Weights of a small transformer language model.
Size: vocabulary 1525, 13.1M parameters.
Training: a variant of Adam for these matrices, 622M tokens.
Each number is 128 + 32 x the weight over its row's rms, rounded and kept within 0 to 255. Layers, rows and columns count from 0. Numbers have three digits each. The size before them is the row's rms in percent of the matrix's.

# down: layer 5 MLP down (transposed), 1024x256, rms 0.111, rows 683-729, columns 128-191
# up: layer 5 MLP up, 1024x256, rms 0.119, rows 684-729, columns 128-191
down683 088:077126111159147104176207157160134157092137142114093132175148151169126144106140178169099191075123080123138147094117194120066096166154107092139113117133133154128120102118059097113171127141127122
up684 105:145152135083095102200138160122161112114099126185175183111075099131149097150157137104085081117148114119111098105142101151175128153148099079181083086147150097168123156201099152161140120150164084
down684 108:131140139106180175104161166126069215115098148146143095100137131116147137134151110146101084085132106135197156148103116162144146074086081164114104160209129100182145114114162073147104125165137150
up685 106:103134159182110130145072162089121105086105138145116175130132122142150079160102070148155102115090046129171091187161131139187135053169133138139120091164061111128113107138123129129077149129067116
down685 104:148086098138165145148127141108087134105163117135145105199151133130181112107160154077133171117139117144104107144143178118097115109137137126106045120165131153140067188141154122158158087145146061
up686 087:065097123142177186157149146094135175130145149124132162091156094159117112194092081181072143147130200091102111112124079115095140124135093138155125094126147132111109160160149205114124157134094062
down686 095:086132148125107122183185145124137178094164158157107127087080098128151140095106138121122207145121133149169096133061122142094120091093125090156153097131138165087132133125128117089120097063130094
up687 100:126080105146108142143060133122164131156140096141089096140162076110061122144084094107126095160081130047130172115135102135121159131168123124134103077086110082126146130151163171104111144083088108
down687 101:175073113143146079102119138044189100106130127112134064089133093096134107100122160081095149130141145112168065184137131152087149160137168130141146142059135132133106093096127099226080116092130097
up688 105:088126101131127168123155181113194149106157098127121088127101152132131137130077148148144109120158134096126169169167112139126128154145106132108162110127118138128134110125185121098144118152077078
down688 107:156085124113088132072134070098155171073136116128102177086145164178105075146122110164114132074171171108136145073162138124122103149122142046146132089092093161139116185156116114176115144062101139
up689 104:162139176156153125160152085074115080145144103155082126140184125130123107124130085087084069152161138145154139099107092144142201198101069112123077133068053153162045093122093109193064145091148152
down689 101:183123118148165114158141113135112159076147104062196100081090141150195148122169128145151160100097029181081116079132117178098175146130150157120099096087115107072152115103141149146147141118074164
up690 102:087136231076135168169093127095202091124118127120190157103143093128103118166083086180078105136129181094131079087143123164152135106143070124104173137149092098127126121209139132177098128113143094
down690 102:133174096125157137164096136176148172097101149120152082082187118120137128170124137115113191138160150173168055142097127120159099107149097161152160142161135201086144145088151116097132068121098124
up691 098:114107136131151115161091089132135221151113128166114205085103127076216156079105083116098169134180129076152088137157125114139116138156123128051080167086092134133113164153199116132096127202172179
down691 101:121069100186171135164156116127149129061093135133084107156130108052169124119169115127124117050115165180150156105145113170107137107150098141090115172096133177107120110150059121097095103111110150
up692 102:128036127121126120083105122105127156089191169182084106137132094125137151085159125087078155135173147146073071132156137091144125114071080168121077132168077091202149128093149141134147139134141016
down692 098:181082087109133156102138088111206144095149214113076128088083142162101148118133098123121137108127116118123109149147131129045097143114163139132076051110145175130163132174164148105089116131143131
up693 101:102170159070176175125144075110140178111112101140070162039116103114127102069129126154105158201133118107134148115201122085103129171124102108118130130127102094114085071136120122113112140131164059
down693 103:141101101117052150132120168110075099099090133181115111113142116193096152126159118154099167154156122088126086145114164128173124173139102088166123082132093173108097178129120079146140150107135095
up694 098:084107146164135151155160131135148120134138133157100153162146085115101135140035077142123124161124191133125093096182181171137103100069092164089113088126139101164041135100120126153123125147086106
down694 097:147112130103119118046140109118118163168119151099117101118114173087117099124173158124175154117147132181136113124159119141155161112167150113111132148118120132137142088113050111155116087081135117
up695 101:122109145124117145134116134129196112120128161138122180114073145071108213145133066110097154135137181049147179075216160100168119097128153148185138148065104101138066156138197114144172143140133140
down695 103:128149148121163160159106130127080113104154156155119103128160076146175088193100087207135141140067050116135154135125107120116089145100145115151093095092139124147129181129118116098195152110117142
up696 109:088137115183104144123084072111194106069153142136117120117103155013118122126148144126107145147136145045123137164128130114106094148072134189078133108089083129133096121144137112170116146134105112
down696 110:126066121090104090134113157130141135080138146188170120179105118150152174113092162089089133125146127128183046134157150118101100121115112142180158122114094104162134143103113089129107080104093137
up697 100:038095168149119173113082106096143122106162109146047144137179155121109128079085098106100114144183110131134117181116124095153219139153132183116110149120116163142067126129128168183139108123169111
down697 103:135138160116167137080195160060138116104107086127160122154120107136127140184139153131159167178108115090139144126141110103151094102184119095114072124063170053090124126153107125110093134094084105
up698 104:127155199162133129110147128135175044151159104104148111157127124100072111151110088115140147172203095086107138103129152111120108134114127118112132175117094145138119108105123159128138130108169132
down698 103:169136125141182115101193185133149173173088130071078117183143144074069112138152118044096095111041093119055130100158113170072162189139125178110109105080147096068141115136120083176183113145142126
up699 109:122124174124142189108119115126106138123149111161097070089105147088065127071088090130075153153135133094151129138117111089138138141150172159090071138106181119149042142167163144126136137186106097
down699 104:142133163104134155154146039170136143162124077157128117122169089080117113110096117130139091007132158115183123145080179096151122174115124123101115081123092185065127129124121177132180119089107148
up700 105:107130154127134114100121121151129098123120112152096142127117108127121179172100105108128107126164151089078102128138104066127121124162137096174097146091147121145116150118137192118146095157135153
down700 105:125134150139047089154121137138188167135136128101136142124141088166139118060170097107171120172176134100161190149125123141116131105163130125088090110141136109149159129088106164145107090070077133
up701 108:094108107137140160119110076125117150122159118155194154121103092113101075091127114110127157152149147100149157091137097179136184111169116116135135181092126149132118109135084138106152180168144089
down701 109:161178205124184121137122116158133192133122191082098068110154181089158125064161097121154170124186171056109156131229126075141153123147082137158126103177138073155066100198175082136165134148091118
up702 111:092135125090149165109116149114118098189147151110110138138078041159135070125086100184077125113123155093115075095128108164099123113159101148139156105117128155158092089115135104088136134170172091
down702 106:128056119119098157153120134131125110148121150140175133146148194129107107095096140130173044137047131097129155117063166167101099137078147112091193174127136136128157072085120110090116125061131131
up703 113:136174152119110138107081099117158111077107141123137163148077122172078111074098088182087150163197146111178068168100108138124131125115099104158116138127158130169105118114096142119106176131169140
down703 111:106124134111158080113089079152125147096095062103093161176085185117159104104120148190119117096150134112180144163161136137101135076191140146144156138114152166161214085121178150134099119112125125
up704 105:109172167137125175118093072122136161122133148181123132154182102123101113146101119097040119148168118117036106104119133126135174124135080137110124083143095078102130055099175102213102121165172099
down704 105:152112123167151134119119094173111132125113108105105077076134109095103091150116131100091158124143101127183136092123132135141134077147201117098126134134177177082135193120117135111034151118112116
up705 109:087122138136121176155060138088134099155146105187084170134155139095142135117166120107089164168095151068156103108144115173149178111134100102112146062181143102134102095156123105210093154111127151
down705 112:127119111136112138110139105118162130117098134076152078143072179182108201153179117148129096119128123063090126088143089095119117139131138132207135097123176155152152113109133092142165144090135118
up706 100:146163109068114127147123096112142111118113176135123129088111144095178124192125100107125146113179137117119168117115173082151084118090108119092096177130037090124075145200122143142083098222106099
down706 102:174097089105103103102091132085132094147107133114137172158154171155184142123158097154119182075145141172064139090151141098096094108060079144163179093103106100122116128197080132143095144157129093
up707 122:095062162171102155131148092130133100184140074131113165169091079129107133096144095119094108189164096145126132130148123181133143120125124109193097112131108099118106152099117163137112176176128124
down707 115:083152135085124105075145113135081063135119142104125160147133153156187150179132190112114145163118110101142095151152199114150133093058152116177100095128169103176111088104116113127127155134204129
up708 104:151133157102098155130172115114127172156129157115133095115126105129103074029152139098095141215134094122106155125100169195127134150118101145163108128151159071172137076118152168122058129138108116
down708 104:155134148118133116120151123079139105079110128115148155100143122115110162080089135083118120140179132184090117143152171210143085102145060105143100112154149173071082180068096130059126083142104199
up709 105:047149180141143145096112136097130095174101040164138142151151157085163190124046141116137131163116142092076121159142136123144118114106124182094088126156163116165119096130075216165056134196110172
down709 106:099150119077137091106120091096154144123076125119103138128171084165200122075121186097145095098131100121126125145100198091110092099154158118120135083079103123097137125145153163158099140181130064
up710 107:118160198171111157080102138110234107089165146129132114131104067124153121140117148146086092161167158102113169154149138136121082169096051156134089080095127056154087144076111080105128130109073094
down710 109:155166133107142134139108168072184105117098124116137161159109118109134110186105100123111166111141128121145157164132218098036154137102150065078078126047082153139177162167151179106197120155100131
up711 108:105143133075081120136112174124126162103125137131210180160085137145150168125083136153090169097135135104143174100188134127140094157186071120092185136117104060159057096124111177156159119169137172
down711 106:149084076176101115087191153112086130080176159133192080145133125102163109141146141123071172138085116117132122185151154108117157163112088161149119151090128106132168133198113116139137143119111137
up712 106:182138156118122119113105161098162120094189147131113068113126124152172066113116098139099126137099170076090151187147126074145177160143180207159164086102104100096147098142138148132103121128081071
down712 106:150144139148161124078061156111109114124139108123161128133110125119142099128126140156153091176137117160140180203121158126188097177118166102115120146173146148080138062112122119118099167089146116
up713 117:119056139155119170154133145099127167143105102089083140123121091094143124134154133080107113148076077048102095122138083124120151144116131188088159093169088116152104107221106206134129160074136055
down713 110:083127106144122083110119128135105152142142164117123156100121172065125064128108092145106075176067086095085146094091093104089087106113171138091170160072114134144141127128105140107114079111135091
up714 095:080139143149212189100142096139115164140094173119098136081158129157166126093109108137098088168174198121069135159169112172137063103094144117134105142116078131146111151157146124182090139178074059
down714 095:139102160177122153127113103080107142157102165128119134142147165107150090134109150100170136165096171090104091104107147148114171093209154142154136131119132127115056136129153078107125070088141089
up715 109:153117167172117156046090051144144117139128132135145115170137115093124100130111057110088125153224144086134123145152157108121095128169119179113139069122071100201108102117110109072127153155147098
down715 110:142114116087142160118142117121127122130110100083120098122113163081121110118168172145078145112130176112156059187127130077176112082126187108133101078122224168104136123154104159127057108109124171
up716 106:071097139132135109129125176116145130168152106184133148113125137113090132082088148088129093134144175116072201091162033138141141145133145117169086156149131065136052115135136167112040161114144173
down716 103:143114103124067133105139145172085150146140118118095139097107182122111139120185111190130093166082170141121161122143123112115141105176203124137155114115165107108178060147147134118080173103090104
up717 092:111154136115216120114096123129219133147156101161112122101096159115096098092081115114142145143091114118104098166150108144171105122140117111122076139085080130152113085131068183112103172169110201
down717 085:105104135157119111150137086194062128125134141146115112121074115066117150166110113103123215108122133154132115171078102173159117126050121102152135064135073156102129149103082131088124099162102115
up718 093:121073148137138165132116096084130160124121157159162108099180000104163177116104125122114148142113166041112104196086084095144104131109115125098089100113136108138108173142138141123101135193131122
down718 082:134174097157177118123131093173173124120123185120131116192063167125140096145115131109095066163130136113175130095083115106148182130148094152145194218121108097153159100104141127097100141082091128
up719 091:098127153123072147145112132130086071157157126117137145138193113147154112132110095140089115151132089105135165136111140144199149192148132154201072187120108086135153176109161146185142104100152123
down719 098:133111117096138092151099084135067112169147103106123143138092130123129078116190109137143130136101149146177107128095138116190108180085144115128097188132097123090185092184207131075135130107100149
up720 099:100102131088182137160122108112123125191166076193122182111097115094115145150122147146075086113103087126164147114188140155138086161175085128109050137193118133105120092185081137127068201140110128
down720 094:133103132145121127152112143055225098112148137168082128138117123092128131099123138150131113095045106113153147079135126117093124165108129091118131136199140138032102087133125139038124111090120158
up721 112:162109105156094169102154111092164159163115105092137098142041157120137140154106132159076076124141164080119116116112075120172187122140139142122152154138108090158118153180131138120072209125161094
down721 109:084150056155135146115146096128131101156053145101139125114145120097123122133181169132170115148069189166183135124123161139146073066158157134116073155127143126091121116116156111174084138133139096
up722 104:185123089133073135175140128119127113117120122099092142063125114092111110161150092151117053169130100109113119088146101175190113114119053092139065147176175088181113083126147121097137187105101097
down722 105:164076115170132173102154104138139099145153124102135149198125114111143116117091158106162143128149081131153146120109149114123078085065139110151125186145173105143158140117106126158145142132147140
up723 097:171096148110165154075092128091128186157120093155091110116146134115148137056078114063142123164174092105152097153089111126092144136096130111133124144110171160168104105153143195133118115111112130
down723 096:102111133102172104152125082082132079184080176135097158139140106118145147115136130165127190122095149093167091175164101106154073177117113076040168154129193167147113120192116140128123093148116165
up724 104:129134163092150147077153095072103114095120130173111185064159121159171222142094098176144190092162078112101097160104098107208168149148160110170151082107104086148112097147158113099183108098117073
down724 103:153150126100145136158118119109133122140163123120214129135178154096109162075096081142126156129097151145110120078126129168130121161123157153140145147117134116111089133129081112103137097150189100
up725 092:111063127107095138096141075121139168098139087109179163164156103151200170123119173122080101122163095118134137191191146150086130119085125157163132092173079081172147058093091155110126127164118126
down725 097:089154083181057076095107110159160079034130132100096125120170092036170144126145149136148142202127094174189082123105142090122045136137177163161164145119121189117210132162146141116142114129095093
up726 097:115107144098129122138089125099116126117153139135167173132127118105097098124095141167129171149074145127113102125122162154151174158163043118090100135133114145140128095182150139158102089137163128
down726 104:104109077128143089133084114095108089098139124100112128118167179128127086108100184114125109128087191137100102186142110183145186114093148071081107174168158089063085128071056166106155109115166131
up727 104:110108130202145126061081135105120083070080075138067130108139093112142143124100140094110075135193143120113082188146126163204113141169071145087126074140149130101124118132036157113129152051154127
down727 103:123106143140150103130144117136144082117093154154165174107083096093117151169122083122126112190084116103187107056106107157104124068088142159143157155091097188107119155112157080121119145157152137
up728 113:078086134151106180082121152139145134157100099181070175112113103123154106158115138139136098159148130146136139162127088121133179103157157133101128046126132068177131127152106129106034135176142141
down728 114:124129140145092157141111094153159143079132167116135137157168141112101077104105144055127126091117141110106156137103156123137135162109087135158146120083146160135150184103125146098174099095119115
up729 095:131101122119114158098137130028184135108144129119119136108119136106146146118079133039112139151110106109109127130165121107103154102111102112120081185140133172129106156128096124156117184123162045
down729 095:119131121170037117144140162188207137132091162127141176167154106139176180076104140194114132139156158121108078148128077132183107133119129138134115171159117177146105090188066157064131072161088185